config = dict(
    n_layer=23,
    head_dim=32,
    norm='rmsnorm',
    norm_place='pre',
    bias='none',
    parallel_block=False,
    extras=['capped logits'],
    init_std_qkv=0.0375,
    init_std_o=0.0,
    lr=0.00146,
    beta1=0.9,
    grad_clip=0.5,
    decay_shape='linear',
    steps=9940,
)
Each number is 50 + 12 x the weight over its row's rms, rounded and kept within 0 to 99. Layers, rows and columns count from 0. The size before them is the row's rms in percent of the matrix's.

# layer 17 attention query, 256x256, rms 0.0418, rows 18-21,50-53, columns 128-255
082:30 42 55 38 67 49 52 39 59 54 91 25 50 52 43 61 51 38 50 46 24 63 68 39 29 56 84 71 66 43 71 59 42 36 48 61 74 60 52 59 48 60 34 48 36 46 67 51 53 66 76 68 35 48 34 48 62 55 39 52 33 63 67 70 45 44 51 55 33 45 59 38 58 42 50 49 51 54 76 48 64 39 49 55 71 66 61 55 54 41 60 65 39 47 49 60 53 60 42 26 51 69 56 48 50 57 52 45 71 62 53 58 38 55 28 41 48 50 49 40 44 39 41 44 43 36 42 49
094:68 65 51 36 49 41 39 54 43 27 43 74 46 76 40 44 54 48 45 12 68 52 51 54 40 59 54 52 49 25 42 64 51 34 66 31 56 36 40 67 48 45 27 56 55 51 50 39 38 52 50 42 54 54 79 56 40 61 51 53 37 55 42 32 48 36 50 66 50 44 38 58 49 45 43 40 58 71 33 53 44 65 43 64 39 52 49 41 48 49 58 54 42 46 33 42 32 56 76 50 59 64 52 50 53 47 65 35 55 46 47 73 56 42 41 28 53 46 53 61 49 69 58 37 70 58 53 43
083:30 32 52 61 55 36 44 48 57 48 47 80 24 76 60 47 39 36 76 40 47 70 59 58 63 37 54 34 50 45 65 34 59 63 59 15 37 40 57 38 57 37 47 35 37 53 55 71 69 65 61 61 64 48 52 44 53 39 50 31 48 43 68 34 63 59 33 79 42 32 59 75 50 36 64 51 44 70 47 45 57 52 27 49 38 38 50 52 61 43 60 61 54 45 44 34 56 52 54 61 71 38 22 50 46 53 70 51 48 29 51 44 51 39 54 28 52 64 41 49 61 53 59 39 52 54 47 66
108:65 57 48 70 72 53 41 67 39 65 63 47 44 36 41 50 54 66 57 55 41 42 44 37 31 44 44 58 39 34 54 69 52 50 33 50 44 45 49 44 45 65 36 76 63 55 61 27 48 60 56 53 46 31 42 55 43 50 53 36 67 50 34 57 73 53 49 53 79 50 48 37 41 56 39 67 50 42 56 52 29 53 35 57 58 61 65 41 22 66 34 18 57 41 61 48 46 64 49 56 69 62 62 38 70 65 61 61 53 54 48 59 35 60 67 37 42 44 43 67 55 52 52 52 54 52 56 60
065:62 35 43 47 43 28 35 81 40 55 36 46 44 56 55 29 55 57 51 61 46 37 47 48 39 48 48 44 33 64 39 69 32 40 51 43 63 59 64 60 59 34 61 33 60 41 37 32 57 52 46 34 67 56 61 63 65 41 30 56 60 66 63 39 43 59 44 51 50 46 36 41 56 53 27 45 47 48 54 37 54 44 62 66 58 47 29 46 40 62 33 63 35 48 56 42 26 51 38 60 62 43 69 47 35 51 30 40 49 59 29 45 54 42 53 48 42 78 35 37 37 61 35 33 19 69 72 77
095:35 60 54 51 44 56 51 40 61 51 43 61 30 55 56 41 47 50 60 65 55 31 33 53 50 63 67 29 56 55 58 30 49 47 57 31 40 58 65 50 61 43 47 34 49 69 52 51 48 44 49 70 41 42 65 37 66 56 74 56 36 28 38 54 37 45 31 49 20 30 44 65 58 20 52 49 48 61 18 44 71 43 44 54 48 30 52 46 58 58 57 65 43 29 66 46 55 61 68 81 64 38 51 55 57 49 43 56 51 49 40 31 58 35 52 69 62 51 46 41 46 32 53 58 40 51 46 44
062:46 37 39 54 35 59 65 68 63 45 36 39 45 48 54 51 76 42 53 59 64 61 67 61 67 42 57 30 44 41 49 57 68 52 48 37 58 66 44 64 39 46 42 53 30 50 51 67 48 41 42 64 48 36 57 44 49 46 64 31 45 64 30 53 53 60 48 51 23 43 44 45 59 43 59 55 73 38 47 37 54 47 64 78 62 55 44 59 44 51 65 48 53 57 80 37 47 61 60 49 67 34 40 46 52 46 43 58 57 44 27 40 52 35 40 66 53 35 47 53 33 65 48 46 55 54 47 52
089:63 52 65 36 62 46 35 29 47 58 57 45 52 32 43 57 37 60 40 40 43 58 65 33 47 56 48 79 47 47 51 58 46 46 36 53 44 45 52 41 43 34 62 48 35 35 56 38 38 53 63 43 42 37 55 66 42 38 63 44 46 63 46 47 53 59 58 56 63 58 52 35 56 62 40 61 62 32 59 53 42 46 53 49 51 66 76 46 42 57 42 54 45 48 51 69 41 35 64 61 58 55 60 45 56 61 61 31 65 52 59 74 31 59 68 29 50 55 53 45 52 47 45 46 58 71 56 64
# layer 17 attention key, 128x256, rms 0.0407, rows 18-20, columns 128-255
076:47 55 35 45 53 61 41 57 50 49 51 31 59 52 49 47 61 71 49 72 41 55 44 42 45 53 32 51 23 40 53 69 64 58 53 38 56 59 57 57 43 29 56 53 61 35 24 65 63 28 41 46 50 46 57 57 60 74 71 34 65 43 33 37 52 60 70 68 71 51 28 40 42 49 53 42 46 53 55 56 38 46 48 39 48 40 38 50 43 51 38 52 35 44 57 52 68 48 54 63 72 47 49 41 50 35 60 57 46 50 29 65 50 70 49 48 59 46 36 62 48 74 57 34 49 61 38 42
085:64 43 56 67 28 60 42 55 41 24 41 58 41 70 46 41 44 38 58 49 51 58 65 75 41 64 46 52 57 55 62 30 45 52 54 48 30 39 53 62 53 61 41 51 34 54 73 75 59 52 56 50 54 22 49 53 61 23 51 38 39 36 37 32 38 61 68 58 40 54 61 58 33 44 63 44 47 71 48 69 26 57 43 55 40 33 46 50 58 33 34 45 65 49 32 51 62 32 61 55 42 72 61 58 41 51 38 48 39 57 45 46 57 49 61 51 71 34 41 38 60 36 25 52 49 49 50 36
085:40 31 34 44 41 49 44 42 55 46 58 40 33 55 57 52 46 36 41 53 40 49 58 54 70 68 65 55 68 50 64 31 58 46 58 30 47 40 47 60 67 47 45 25 55 53 72 41 50 22 53 71 69 55 33 57 59 49 53 48 36 38 48 36 63 55 59 69 17 38 47 43 38 61 55 31 49 69 29 18 49 50 38 44 66 42 45 51 50 49 38 61 68 57 55 45 68 68 73 58 38 35 53 49 36 34 55 49 41 46 40 26 58 53 49 47 60 47 49 39 49 37 51 24 46 46 31 48